Weights of a small transformer language model: 1.38M parameters.
Each number is 128 + 24 x the weight over its row's rms, rounded and kept within 0 to 255. Layers, rows and columns count from 0. The size above them is the row's rms in percent of the matrix's.

# layer 4 MLP down (transposed), 192x96, rms 0.0805, rows 162-185, columns 0-95
size [ 96 102  98  97  93  96 107 100  98 105 100 100  96  91  98  98 125 102 110 122  96 101  97 100]
[[123 101 151 189 140 139 134 127 134 130 130 123 130 120 114 116 105 134  98 172 153 140 130 113 153 117  87 161 149  84  94 131 114  90 141 109 138 105 166 142 127 116  66 166 134  96 151 145 143 102  99 109 131  76 109 113 106 125 128 143 112 112 110 120 145 116 115 129 145 139 117 152  77 179 131 163 100 115 107 144 121 140 134 130 150 148 172 149 133 190 136  88 116 132 142 122]
 [140 119 146  89 130 114  91  99 134 130 112 140  99  98 141 118 140 105 120 113 121 159  89 115 100 111 127 127 139 150 119 163 147 137 124 145 153 136 174 114 146 102  87 132 165 128  98 118 190 106 142 113 115 104 104  99 150 133 137 116 129 117 145 141  68 154 115 156 124 149 129 119  89 103  92 162 115 119 157  81 151  87 149 169 121 151 129 120  92  87 129  91 159 156 120 133]
 [137 133 123 122 135 133 143 143  94 117 153 133 136 134 124 128 112 108  60 155 149 132 109 130 193 137 145 122 123 136 100 118 144 104 156 118  53 100 173 165 121 127 144 136 173 153 144 128 167 120 112 124 130 113  92 140 122 162 130 139 156 100 127 159 117 143  83 127 115 107 162 153 120 131 130 105  80 115 139 168 108 133 113  83 109 124 106  99 120 141 116 160 111 151 163 152]
 [147 130 116 163 126 116 121 154 140 134 115 138  89 113 137 142 113 129 100 151 124 123 126 185 127 127 137 135 107  98  98 120 120 115 150 107 116 171 151 106 160 144  97 152 106 164 110 166 133 134 133 166 137 132 123 110 176 103 131 135 124 125 126 139 157 156  53 115 104 145  98 135 146 101 116 132  92 120 120 162 136 104  94 150 190 135  73 150 109 130 112 121 158 117  99  84]
 [121 111 152 146 124 124 134 141  93 107 126 108  60 149 133  95 122 156 172 131 126  86 113 141  98 109 109 138  98 163 148 113 158 149 167 185 106 100 143 151 152 175 138 102 145 138 102 113 132 170 116  97 141 123 104 139 129 120 110 135 133 152 125 131 118 149 117 150 140 136 160 129 101  74 127 135 134 183 109 104 146 151 114 156 154 164 125  87 159 131 109 138 141 149 104 116]
 [125 151 107 113  84 131  58 121 150 176 132 116 142 162 137 133 126 154 120  81  92 145 150 108  87 120 127 157 155 104  96 162 119 178 138 124  89 120 172 122 137 111 125 160 137 160 137 140 169 113 132 138 149 161  96 154 133 142 113 138 150 113 127 163 116 121 102 111 124 130 148 145 136 171 171  99 158 106 142 127 114 138 113 122 110 119  96 128 155  96 147  99 102 105 118 138]
 [111 176 169 138 155 121 153 112 103 125  96 112 137 171  98  87 107 175 151 107 102 165 121 133 169 132 128 129 108 168 123 128  97 119 156 135 133 134 109 148 142 150 134 156 136  94 151 110 162 104 135 167 108 165 139  99 142 134 122 124 154 188 120 110 135 127 139 113 148 117 117 132 109 188 142 161 121 153 128 111 113 133 101 131  95 140 118 180 150 153 127 104 108 124 106 163]
 [121 159 149 141 121  64 162 117 133 134 152 128 151  93 146 151 100  88  80 132 130 151 108 129 103 124 137 187 143 143  90 140 112 136 167  98 134 146 130 182 158 101 114 156 127 149 143 130 141 111 135 141 143 102 132 113 120 127 119 123 127  87 115 145 162 123 128 150 107 150 102 108  87 165  88 103  94 143 165 156 110 137 139  92 131 136 106  92 168  98 119 103 134 109 127 118]
 [118 136 124 155 144 157 130 153 152 159 110 162 112 125  91 134 137  82 111 144 146 156 111 115 143 114 128 141 124 142 125 111 110 130 148 162 159 110 118 107 156 135 104  86 112 119 111 135 134 140  75 121 170 160 137 138 157 140 146 133 165 140 168 164 140 127 104 122 188 178  84 132 150 136 153 137 129 135 143 153  80 160 134 155 135 166 144 104 128 132 169 121 179 157 101 132]
 [167 138 117  90 119 125 129 124 120 135 137 108 123 139 109 155 135 145 130 126 175 123  97 133 139 102 137 116 172  80  91 141 127 103 177 121 103 128 128 108 149 103 100 142 115 128 136 130 120 134 140 130 127 142 159 124 133  98 149 110 159  78 164 120 108 122 103 114 185 180 162 114 124 149 114 152 131  99 136 157 155 163 145 107 110 152 156 120 126 168 119 147 157 165 127 201]
 [164  86  68  88 128 114 180 148 116 110 133 144 149 142 160 116 118 126 123  59  83 137 153 101 149 150 123 110 129 131 153 142 168 143 139 150 122 154 113 147  75 135 151 140 131 134 114 101 128 150 149 146 129 145 119 149 159 130 138 153 119 141 121 141 108 114 151 129 139 126 122 169 164 177 132 156 125 107 129 156 115 147 147 111 150 103 121 129 135 145 185 175 110 104 107 139]
 [144 161 144 190 137 101 143 120 130 101 128 134 135 144  79  99 134  86 108 123 108 142 104 133 138 174 122 139 108 136 121 148 150 144 148 126 132 180 141 122 156  86 175 147  94 104  98 185 123 111 124 165 126 123 132 108 115  73 164 110 130  92 110 139 120  83 119 147 138 114 155 120 113 112 112 158 112 113 118 135 139 103 145 138 100 151 139 146 135 107 108  95 152 107 161  94]
 [ 76 116 118  88 154 169 163  69 128 113 159 131 146 120 156 120 146  97 148 141 127 141 136 118 144 113 135  97 142 111  99 124 162 114 119  96 128 112  95 168 107 150 105 149 154 113  83 158  93 110  75 154 113 111 101 117 124 139 152 138 140 112 131 148 156 132 114 123 123 113 144 107  87 104 123 153 100 105 158 138 148 147  98 147 112 121 110 116 126 142  93 130  95 116 155 188]
 [102 144 151  85 134 118 119 155 104  95 141 156 126 127 116 152 172 121 102 137 122  98 126 103 122  80 172 101 172 141 121 148 129 124 152 140 106 112 145 128 132 125 128 156 147 120 104 134 120 118 176 151  85 126 145  80 157 120 138 124 186 151  87 129 126 151 146 103 155 127 117 143 115 106  93 130 137 137 169 151 129  80 144 145 117 147 153  99 133 113 101 134 124 175 163 171]
 [118 110 190 125 116 146 128 100 172  93 125 127 119  92 108 138 147 136 164 142 123 172  90 118 154 159 152 131 147 117  89 148 106 147 154 122 151 145 105 149 116 102 119 135 118 150 160 130  82 113 107 103 159  86 138 137 135  88 112 156 103 153 166 122 175 107 149 135  96 101 104 143 130 121 120 130 157 124 119 146 124 111 118 135 110 147 169 134 105 159 110  90 162 103  83 132]
 [106 160 162 137 147 139 122 108 118 143 202 127 157 130 114 146 147  99 133 104 163 125 130 131 130 181 120 133 112 125  64 122 153  82 136 118 116  98 101 154 138 130 140 123 120 145  92 105 161 125 101 124 160 117 147 127 170 118 112 132 147 160 148 123 129 149 116 123 108 179 138 139 136  77 113  99 118 115 127 133 130 115 159 133  98 120 117 137 117 111  49 152  99 103 124 145]
 [153 126 118 172 121 108 140 155 122 150 162 167 121  91  98 169 158  74 108 154  98 130 191 137 119 105 108 142  98 187 103 145 115 132 140 126 141 109 118 126 152 124  91 148 167 119 131 144 140 166 124 129 167 115 121 133 139 153 134  76 155 149 146 135 140 119 135  85 140 140 138 145 135 105 153 136 130 155 128 156 117  65  76 105 126 140 108 140 135 124 126 107 123 140 126 128]
 [153 142 119  71 136 134 124 119  93 165 184 130 185 130 144 144 111 143 117 102 158 135 156 120 103  95  94 102 104 150 146 106 143 132 153 173 125  71 121 186 165 154 112  83 125 144 131 132 121 135 138 105 127 123 158 123 174 124  94 129 146 138 149 131 131 137 154 130 155 160 129 118 133 100 120 147 153 166 181 136 104 134 134 151 108 145 155 109 149 118 128 130 145 120 149 121]
 [138 158 125 121 126 106 110 106 156 123  91 145 152 128  91 145 114 128 111  91 114 167 112 128 113 126 135 141 166 127 151 121 105 124 121 112 160 140 128 117 105 131 163 147 131 138 117  67 111 103 133  83 157 127 145 117 106  59 128 141  72 124 153 136 145 138 143 120 148 133 114 150 135 145 128 128 128 127 158 125 155 169 149 176  85 108 155 159 169 130 155 162 111 120  70 100]
 [107  93 165 137 146  89 129 133  83 135 156 153  93 145 146 115 120  97 114 114 143 111 170 137 159 123 147 157 132 126 107 161 186  80 126 141 136 113 114 138 110 127 115 118 153 141 127 128 133 168 163 139 111 137 131 121 159 156 126 121 182 137 124 107 147 141 143 148 110 114 121 139  89 127  79 120 128 164 141 136 103 131 120 100 164 138 132 107 144 133 153 117 204 149 153 176]
 [107 130  67 115 127 109 106 143  94 149  93 147 127 137 158  95 116 119 138 154 161 130 142 127 115 120 132 140 121 119 124 128 133  69 126 114 162 141 120 131 130 145 131 106 128 187 121 151 155 159  87 113 106 170  90 164 138 171 150  66 102 106 121 121 162 104 162  97 136 106 108  86 133 126 122 107 128 128  75 124 112 101 116 150 112 152 138 100 160 142 128 106 143 131 117 114]
 [ 97 144 178 111 132 121 139 125  97 131 139 147 107  92 122 139 149 150 161 152 111  72 141 120 174 123 115 145 108 123 148 118 133 148 121 158  88 147 159 121 172 159 141  87 147  97 150 149 129 132 124  99 176 130 122 146 157 112 126 139 145 171 189 125 113 127 149 130 132 145 167 128 123 137 145 175  96 147  98 125 101 148 106  89 132 101 120 110 124 165 160 147 131 140 168 127]
 [145 114 141 129 146 123 129 115 106 142 116 109 126 169 100 114 113  91 110 149 135 116 171  84 132  96  72 109 112 104 116 117 118 126 141 122 148  88 128 113 153  73 100 144 114  81 145 154 116 135  89 142 131  95 111 122 159 112 120 117 154  91 117 135 151 140 135  95 160 149 112 159 121  98 104 131 157  80 106 131  88 127 121  81 122 125 113 100 126 152 150 169 156 168 151 146]
 [121 165 188 103 150 124 117 120 174 135 143 138 119 145  92 121 164 139 116 168 145 131 157 118 103 136 148 131 140 136 104 115 137 116 141 125 129  89 127  75 126 134  97 142  97 156 184 136 127  91 133 115 159  99  85 144 106 118  89  74 132 120 147 115 122 176 116  80 115 150 141 126 125 124 120 119 144 134 139 117 133 183 127 127 148 108 102 111 143 154  88 119 136 156 168 117]]
# layer 4 MLP gate, 192x96, rms 0.0854, rows 163-186, columns 0-95
size [108  91  90  96 100 100 104  93  96 110  95 109  89  94  96 108 108 101 113  94 100 101 102 118]
[[107 124 103 123 108 116 107 111 111 109 138 159 122 137 150 112 175 129 115  85 105 114 187 145 130 117 128 112 108 125 124 158  96 169 132  97 137 113 133 147 144 139 176  99 148 118  72 122 127 133 134 136 119 174 162 111 178 167  84 127 106 102 129 109 136 131  85 148 160 154 122 158 134 134 151 126 140 136 147 128 127 101 154 122 197 156 121 109 170 143 122 142 134 149 133  99]
 [ 86 147 127 136 121 135  61 136 133 152 209 151 119 177 173 149 125 121 111 104 137 150 143 137 121 105 137 155 117 144 161 137 125 132 155 121 111 138 117 147 133 100 106 171 159  77 144 125 136 154 127 113 110 106 164 121 141 163 144 131 161 148 155 129 115 145 127 155 116 149 127 146 125 120 120 140 162 125  84  90 129 107  73  94 127 139 150 151 151 119 119 152 130  98 136  99]
 [138 105 115 131 116 124 162 136  85 135 116 119 133 153 112 124 139 127 141  92 118 145 143 134 162 124 152 115 124 125 141 100 144 114 153 111 102 105 126 178 146 127  88 114  92 140  94  99 153 112 137  93 103  91 104 130 116 130 139 112 138 133 153 150 170 158 103 162  83 111 130 177 158  87 133 154 155 157 141 112 126 136 143 133 164 147  80 167 120  98 175 150  95  93 161 108]
 [125 146 126 118 136  86 107 142 157  95 126 140 119 166 162 132  84 154 108 138 140 125 174 138  95 120 124 141 125 140 161 153 123 118 139 106 136 175 141  87  88  91 134 105 101 107 132 148  87 162  94 135 106 129 114 125 136 153 108 138 104 122 143  62 144 109 101 131 146 200 136 128 123 119 155  96 135 127 105 113 156 161 124  95 135 113 132 134 131  93 118 110  98 121 161 166]
 [135 131 114 147 130 138 117 129 124 100  98 117 160 108 105  75 133 111 134 105 167 116  91 101  99 127 159 124 111 110 126 162 154 143 166 118  91 121 161 115 106 149  75 102 162  79 127 109 137 124 180 186 110 106 122 140  91 123 179 164 143 136 113 152 117 101 117 132 136 100 161 104 129  91 144 117 167 144 150 145 113 127 155 126 155 147 135 105 117 142 146 131 142 162 139 135]
 [118 125 136 140 100 161 123 149  92  72 124 124 159 152 174 125 148 127 124 144 163  83 175 136  92 131 151 123 124 124 162 140 126  88 132 138 123 124 120 153  97 149 116 126 116 158 176 115 116 194 161 119 119 112  97 139 122 109 111 131 128 115 162 124 137  99 122 145 165 136 107 150  78 107 135 146 132 159 151 130 111  85 118 116 134 179  95 149 140 128 120 135 153  98 100 161]
 [138 154  75 172 159 106 137 120 168 105 167 148 153 148  92 127 106 170 135 145 106 140 113 158 111 158 113 137 139 118 121  86 100 129 147 139 124 143 159 133 115 130 143 115 154 101  81 119 142  99  95 137  93  88 130 145  91 162 132 129 150 104 158 164 105 164  74 142 136 138  89 100 147 126 140 148 122 109 124 133 145 141 110 176 137 143 138 118 106 109 111 119 152 105 120 161]
 [138 121 104 127 130 123 138 119 125 156 181 179 110 166 186 116 148 108 131 119 113 151 122 104  95 153 156 129 132  99  99 114 164  82  97 137 122 132 125 120 111  99  99 155  93 106 150 125 120  91 144 128 142 156 126 141  92 127 149 136 112 131 106  63 142 127  82 128 147 169  77 145 112 123 163 174 102  99 110 112 141 142 124 146 157 155 139 111 117 118 143 119 125 160 133 127]
 [155 105  86 135 143 122 161 148 146 105 142 128 112 131 155 102 137 124 129 110 139 160 175 125  94 126 102 119 121 136 120 136 150 148 133 147 140 123 126 154  72 174 132 161  95 126 187  78 146 115  78  84 109  94 128 129 134 125 168 135 147 145 159  97 107 133 122 118  79 145 106 126  97 134 150 101 127 123 166 109 137 154 117 124 118 139 140 171 135 164 139  88 126 153 155 106]
 [125 154  94 134 110 147 120 105 101 137  76 121 115 130 130 131 131 135 130 174 128 153 132 146 114 147 178 149 151 121 180 123 145 133 110 127 134 128  87 127 126 140 138 118 148 124 103 132 145 134 145  79 110  94 137 131 157 142 152 132 175 134 102 157 178 109 165 124 131 101 141 137  87 100 127 109  81 114 192 139 119 103 158 145 178 127 122 135 107 171 114 166 143 148 103 135]
 [111 135 124 148 136  98 133 124 120 101 177  95 133 153 127 150 112 153 158 102 141 117 111 107 129 113 111 167 106 136 136 132 143 143 191  95 102 152 124  94 137 106 176 105  99 125  90  89 155 127 127 148 144 126 117 118 132 159 148 144 122 119 140 121 127 100 109 168 122 186 137 149 105  67 122 114 119 119 122 153 111  85 133 128 159 173 172 137 110 109 143  89 103 136  97 121]
 [138 127 158 129 139  95 156  92 127 140 113 113 120 156  92 130 100 162 143 111 134  92  80 163 108 134 117 183 112  97 146  84 153 128 159  92 161 161 139 148 118 144 149  80 154 125 130 140 106 144 133 108 157 139 128 110 128 120 142 188 164 167 124  96 125 126 111 120 125 128 135 158 112 131 107 153 106 160 101 142 121  93 117 142 145 162 125 136  79 156 124  90 142 102 132 154]
 [150 103 152 132 161  96 149 141 123 110 183 106 111  93  95 149 134 122 184 126 147 147 118 136 162 161  90  83  88 155 123 120 134 124 108 114 141 165 144 104 166 156 109 129 160 100 136 109 150 142 140  85 121 109  90 137 150 104 120 166 101 167 150 133 121 153 150 101 117 119  87 121 160 100 113 126  99 138 134 121 156 104 103 123 102 106 142 148 148 142 122 100 147  94 141 148]
 [125 120 158 175 126 115 112 119 166 135 145 145 149 101 162 119 142 118 148 117 130 172  86 162 104 156 122 117 165 106  97 106 122 149 170  90 155 128 132 137 146 110 134 146  84 159 126 143 151 142 124  93 141 116 146 119 177 116 128 150 161 143 164 133 142 142 145 167 129  99 120 166 116 133  96 126  99 126 100 118 124 153 114 178  64 149 149 149 104 137 119 121  87  98 139 136]
 [110 133 111 155 136 111 123 103 114 149 138 158 147 139 132  98  96  89 105 126  79 152 138 185 163 136 116 123 133 143 110 128 118 124 112 129 135 109 106 152 140  90  96 149 129 117 123 188 137 164 137  93 110 164 112 146 127 153 107 131 128 147 168 150 127 161 120 169 147 140 131  90 126 144 158  81 101 127 148  95 180 149 147  86 128 133 174 116 163 133 113 111 122 156 103 117]
 [166 179 127 137 110 132 165 108 134 143 150 141 181 166 115 146 135  99 156 103  93 127  92 120 138 145 138 124 176 111 161 123 120 136 149 156  94 131 141  80 144 109  97 144 168  96 137  97 160 150 102  76 127 150  92 134  99 103 157 169 123 138 114 125 118 116 129 111 110 161 133 130 102 158 151 109 146 130 109 126 128 135 177 100 129 116 109 108 139  91 122 159 147 115 113 149]
 [127 125 168 159 142 122 152  94 145 115  99 119 122 151 107 122 154  99 150 154 113  89 169 106 156 136 144 177 105 102 163 137 113  94 100  83 144 152  98  80 102  96 127 194 155 148 139  90 142 151 114 129 123 139 120 138 110 134 142 145 128 114 168 109 151 130 140 106  97 159 147 152  86 142 118 130 109 137 147 108 149 149 122 123 115 136 100 160 100 117 142 138 103 139 149 173]
 [109 153 151 149 133 133  78  91 162 139 104 138 133 145 133 136 121 113 136 124 156 156 103 119 154 104 134 181 136 102 143 146  98 149 133  95  87  99 108 172 117 162 139 138 140 156 133  99  86 147 118 137  82 119 146 119 113 115 128 118 153  72 137  93 108 138 106 101 159 140 145 156 152 132  96 154 130 134 164 138 121 154 140 113 120 107 160 125 131 123 164  69 163  99 127  97]
 [128  95 162  99 156 103 143 131 115 110 148 109 125 132 121 147 130 141  89 174 130  96 142 161 150 121  98  94 129 121 145 123  84 160 127 137 143 177 130 167 182 117 128 115 169 146 122 126  89 148  69  71 172 121 121 107 133 155 131 158 125 174 102 113 139 134  87 142 132  92 113 117 123 108 154 125 117 122 128 138 134  93 120 118 153 135 132 161 124 110 100 122  98 162 133 116]
 [146 162 129 150  79 100 171 183 140  83 107 132 125 116 113 184 135 109 136 105 126 111 152 142 136 147 137 160 119 181 137 107 179 148 117 138 166 103 138 115 116 100 142 147 125 117 163 135 143 134 125 136 139 138 106 130 131 163 138 150 159  88 146 113  92 147 119 149 141 141 160 144 103 170 124 130 104  76 151 104 147 130 131  92 154 115 136 118 101 145  79 134 107 117 109 135]
 [105 146 100 151 136  89 136 149  81 117 132 158 114 118 131 156 156 149 129 125  99 110 153 132 129  70  85 122 143  89 141 131  94 119 109 121 137 164 147 151 145  89 158 111 134 126 106 154 141 125 162 111  73 133 136 130 125  93 140 144 145 132 128 132 169  77 108 136 156 136 154 118  73 133  97 156 150 141 124 110  94 112 124 113 106  88 131 137 109 152 133 152 144 140 105 185]
 [114 128 116 106 156 119 111 164 107 148  97 137 155 108  99 103 118 136 143 130 148 119 113 113 107 127 114 126 118 145 109  99  89 145 110 113  97 154 124  91 114 185 137 132 135 122 140 155 116 129 129 171 126 151 130 130  93 158 144 123 177 144 111  75 107 103  91  97  66 132  99 154 106 136 143 160 114 113 145 147 143 167 109 159 173  75 158 151 133 133  88 113 122 110 141 127]
 [116  80 124 121  67 115 192 124 159 130 132  90 112 119 133  85 151 126 121 105 119 139  96 124 105 149 150 132 110 154 131 102 113 114 127 103 109 140 136 124 144 108 120 125 148 150 107 155 122 177 145 157  86 113 139  93 146 126 120 150 163 145 102 152 130 125 116 126 146 171 106 144 133 106 170 102 135 113 139 115  91 162 123 160 114  97 107 130 141 140 148  95 152 147 117 199]
 [119 153  82 149 112 109 134 119 136  76 134 157 145 147 160 149 141 123 122 112 112 139 146 107 102 159 140 162 134  99 162 124 105 109 117 119 128 158 170 132 103 117 154 177 161 127 151  97 124 137 173 144 126 126 125 107 114 122 113 117 110 150 117 135  88 126 138 148 117  81 147 117 143 107 172 128 115 135 111 113 150  93 138 129 137 156 187  86 105 150 137  63 134 140  92  88]]
# layer 4 MLP up, 192x96, rms 0.0766, rows 163-186, columns 0-95
size [102  94  94  99  97 102  94 101 105 103  95 102  90  95 100 110  95  96 104 103 104 103 109 102]
[[127 211 147 124 101 116 143 107 126  86 132  99 103 125 131 113 148 115 124 118 167 128 117 145  89 129 103 127 131 122  94 155 109 141 103 172 164 128 155 117 132  96  99 157 121 134  65 105 135 132  99 111  83 153 131 137 119 159 121  99 137 117 151  95 101  83 103 121 119 109 153  99 127 140  96 138 132 114 151 129 100 135 126 160 130 136 180  94 160 132 107 108 120 144 145 146]
 [139 140  75 126 140 165 107 147 135 100 125 114 152 117 129 111 134 143 145 103 155 145  80 110 192 142 172 112 138 116 129 120 134 123 155 175 110 125  94 133 120 138 125 121 154 126 123 152 107 137 126 124 122 111 128 154 136 118 140 130 154 105 144 148  49  93 125 150 161 125 147 119 149 119 141 128  39 146 115 108 155 163 121 130 117 115 115 140 128 121  94 174 127 116 137  93]
 [142 143  97 190 107 122 113 128 103 139 177 129 105 156 147 118 111 138  99 121 128  97 108 158 100 123 149 173  91 147 120 124 133 131 126  97 145  98 157 113 139 150 118 115 134 139 175 153 116 114 167 155 127 136 167 131 129  85 144 143 105 128 106 106  93 159  87 132 144  84 123 132 118  80 173 104 154 154 159 137 140 127  98 127 101 113 109 160 141 144 150  95 120 137  99 158]
 [124 104 153  99 106 134 138 154 109 165 149 150  84 143 145 153 160  97 138 137 111 121 101 130 125 126 101 140 136 130 104 128 119 133 120 151 112 113 112 161  94 135 108 174 127 122  91 118 132 129 134 138 101 103 139 158 127 133 136 133 154 177 105 131 134  86 162 129 155 133 181 128 106 141 119  80  76 156 151  88 117 156 104 133  89 121 164  93 166 116 147  98 147 158 170 107]
 [127 141 128 133 129 135 130 100 117 155 111 151 151  95 124 112 120 115 140 126 111 119 115 129 129 106 142 180 146 139 109 137 122 163 104 149 110 157 163 146 105  88 164 142  75 180 126 154 141 137 103 115 123 110 161 143 145 170 133  95 112 105 142 100 166 159 118 140 153 123 161 117 104 161 163 134 137 105 166  68 118 130 153 124 151 144  84  97 119 114  92 156 179 116 144 114]
 [141 155 163 110 139 109 157 147 144 126 146 170 149 165 119 143 150 140 145 125 127 154 118 102 135 155 147 142  96  90 140 189 117  97 123 125  87 136 148 145 144 118 122 145 140 168 111 132 121 119 116 132 160 139 163 105 161  84 146 135 117 118 154 166 111 133 139 116 107 130 127 153 114 217 104 151 124 127 141  82 141 118 103 140  97 132 125 158 123 159  86 111 110 144  93 153]
 [125 111 128  97 146 125 177 150  89 116 116 132 141 133 161  99  98 139 126 158 152 121 151 188 116  89 121  93 160 133 130 153 123 128 137 164  84 118 115 157 129  77 103 136 137 125 140  87 116 136 133 163 125 118 130 114 131 155 167 171 161 125 173 158 195 144 105 103 108 145 126  98 137 173 140 107 117 136 149 125 125 165 111 127 143 114 150 135 121 115 135 112 103 137 129  91]
 [163 102 135 157 166 133 117 139 176 116 121 148 170 159 148 138  96 139 120 107 148 140 145  79 154  95 165 133 125  93 152 157 175 151 124 148 125  99 161 115 127 131 128 116 110 136 138  89 110 123 151 159 135 125  83  96 102 130  93 127 148 112 153 157 132 132 118  94 119 100 108 119 162 110 133 181 121 113 169  95 128 119 136 142 120  72 139  95 124 141 126 108 101 107 129 159]
 [168 131 139 122 116 160 126 116 148 139 116  80 124 151 138 104 109 129  88 135 190  73  80  93 156  97 130  93 111 119  92 137 129 144 145 121 140 125 143 104 167 139 108 120 126  83 132 107  97 131 131 154 121 116 125 108 134  98 134 134 151 141 100 150  92 104  94 108 159 107 127 143 105 129 129 137 151 147 158 145 144 133 100 142 102 137 136 164 133 164 151 111 148 166 120 194]
 [131 133 153  98 108 115 120 121 126 140 102 130 133 127 118 157  87 136 180 120 124 115 107 101 146 104 103 115 154 181  81 117 157 128 107 143  95 123 164 129 139 140 120 107 112 169 141  65 100 123 109 136 155 170 138 151  84 129 138 120 146 153  97 167 133 129 148 128 107 139 132  82 119 123 151 186  99  62 121 143 139 120 165 121 117 128 119 135 103 152 126 111 150 117 103 113]
 [ 79 157 127 143 136 102 133 155  95 141 170  97 167 188 127 173 110 147 125 105 142 148 136 166 167 128  74 162 117 152 115 158 100 142 132 140 128 144 150 141 140 110 122 156 122 125 131 155 129  72 111 128 152 144 113 186 150  98 107 102 132 120 132 139 106 162 113 159 112 127 149 115  99 136 146 151 108 107 127 169 131 127 168 148 121 128 162 118 138 139 153 124 128 108 117  92]
 [116 166 106 114 101  83 149 158 151 114 130 136 129 106 117 113 147 138 139 118 128 161 159 129 174 128 129  97  98  72 114 147 114 123 124 160 109  95 120 109 128  85 129 117 103  83 104 136 116 128 108 133  98 142 118 156 158 122 132 151 149 144 169 108 123 140  95 140 139 124 166 141 104 140 116 190 120 166 144  98  98 103 160 116 126 137 167 154 145 146 123 106  68 138 165 137]
 [117 130  86 103 112 160 119 129 162 111  88 133 133 107 160  92 130 125 107 141 105 123  80 155 132 128 104 103 162 137  85 118 193 116 143 120 136 135 103 102 159 147 126 154 145 173 147 137 101 107 153 136 148 117 164  98 172  93 158 134 143 157 154 151 135 102  98 109 102 123 146 118  94 106 138 136 141 119 129 157 148  81 117 130 145 113 151  82 164 126 156 123 135  98 141 139]
 [116 123 121 125 134 123 119 140  88 146 141 136 104 114 145 177 148  93 108 138 100  68 159 113 111  97 107 146 104 105 158 152 153  87  83 136 125 147 138 110 164 121 139  86 136 147 117 153 130 155 139  79 141 120 130 127 150 155 139 127  99 115 115 107 122 136  97 148 153  86 130 103 119 156 157  99 128 117 169 101  97 100 161 118 129 105  97 137 145 111 142 163 126 151 162 182]
 [126 151 126 155 148 118 141 111 128 112 104 199  83 111 135 144 155 104 135  88 112 120 110  82 123 142 157 104 164 156 115 131 128 140 130 128 145 108  92 150 172 149 137 137  72 124 103 158  95 149 111 147 137 118 199  91 137 148 141 114 138 167 116 115 116 134 130 166 115  83 141 113 152 128 121 150 142 149 108 139 155 120 163 124 144 130 116  78 156 121 140 133 123 122 122 162]
 [166 111 171 134  94 116 138 121 136 203 126 130 145 148 134 130 125 123 128 149 132 135 101 113 150 100 165  97 108 114 128 147 120 114 178 159  81 107 121 107 109 126 121 105 135 138  93 100 153 130 119 158  84 116 119 140 135 122 146 150 132 107 146 157 107  76 109 115 110 135 104 150 102 162 179 108  89 148  99 149  95 145 123 125 132  92 115 101 156 110 146 143 166 104 111 153]
 [115 154 121 127 158 114 129 128 107 121 135 156 165 147 102 141 133 115 122 149 137  63 146 155 114 144  92 157 129 123 116 142  84 123 159 106 134 154 118 168 148 100 147 165 128  92 132 109 118  69 164 108 115 142 137 106 103 128 111 150 111 121  73 151 119 132 103 143 109  98 167 139 131 127 117 137 127 139 130  88 119 170 131 123  95 131 133  88 173 124 154 109  68  99 106 126]
 [ 93  92 103 125 130 117 134 122 136 132 106 142 161 155 149 122  92 141 161 135 104 137 122 166  88 125 144 111 144  83 158 119 130 155 106 142 146 182 119 149 124 190 111 138 114 138 179 126  91 132 118  90  83 144 124 141 163 156 129 133 104 155 179 138 170 141 145 113 136 104  90 154 114 111 153 117 180 143 110 122 110 139 158 145 108 122 126  96 149  91 114 135 127 119 131 138]
 [114 120 118 164 149 110 116 169 143 121 115 129 117 147 166 143 138 130 129 127 144 152 123 111 147 118 128 114 135 121 134 161 169  78 122  83 110  97 113 171 117 135 147 133  87 175 167 139  93  80 118 108 135 103 130 152 116 131  97  91 103 148 116  91 149 131 132 106 164 135 103 141  99 118 120 145 152 132 146  68 141 160 123 157  83 135 100  78 146 107 122 153 154 136 117 157]
 [149 140 102  94 126 124  89 140 144 121 110 164 119 116 112  98 142  87 118 130 153 134 103 148 131 133 109 114 115 181 107 102 167  74 136 122 145 132 153 161 153 141 110 100 114 145 139 173 111 148  63  61 127 124 110 104 155 137 160 144 133 118 142 142 147 158 157 159 112 121  91 105 143 111 111 103  80 127  95 149 123 127 139 152 143 116 151 127 162 109 113 129 150 108 123 101]
 [165 130 162 136  76 148 130 117 154  78 119 141 121 162 118 118 156 105 127 139  84 108 112 106 117 118 151 106 137 117 155 102 120 135  93  93 101 163 145 166 153 107 125  98 145 134 137 153 150 124 115 167  74  97 124  97  91 146 146 175 147 143 107 125 165  90 151 115 163 128 110 160 116 126 122 130 181 131 123  81 126 141 107 132 142 106 146 108 117 122 119 130  87 118 119 142]
 [137 133  88 119 116 143 141 131 128 124  88 123 131 124 131 149 130 177 144 132 107 111 133 155 110  82 140 145 143  79 132 157 107 111 149 121  79  92 111 150 141 145 119 112 162 100 133 140 120  90 167 101 149 176  99 126 110 121 104 123 116  98 145 126 154 115 119 137 129 115 149  76 128 132 103  96 113 113 141 100 138  81 138 100 175 171  76 116 132 139 174 101 144 132 113  96]
 [155 124 115 130 137 102  80 130 154  86 105 152 148 125 136  68 167 160 148 119 112 121  99 116 134 155 152 131 149 115 111 115 131  96 139 166 139 126 178 135 113  94  98 173 128 122 170 146 114  74 158 104 153 156 157 128 118 151 143 136 137  86 135 151 141 147 115 156 135 104 167 114 155 145 148 124 126 119 133  96 126  97 151 125 104 175 152 156 126 109 118 148 140 147 112  94]
 [ 82 103 130 113 109 151 103 125  92 133 133 124 147 119 103 160 113 139 167 112 113 150 152 111 154  95 154 147 118 121 115 137 132 109 126 197 128 108 138 159 144 121 154 133 141 140  71 188 137 149 144  70 150 150  95 134 120 143  98 136 122 128 150 164  82  65 104 126 142 146 121 131 119 149 177 132 128 134 110 162 117 115  96 141 102  96 131 110 116 128 141 120 110 110 133 142]]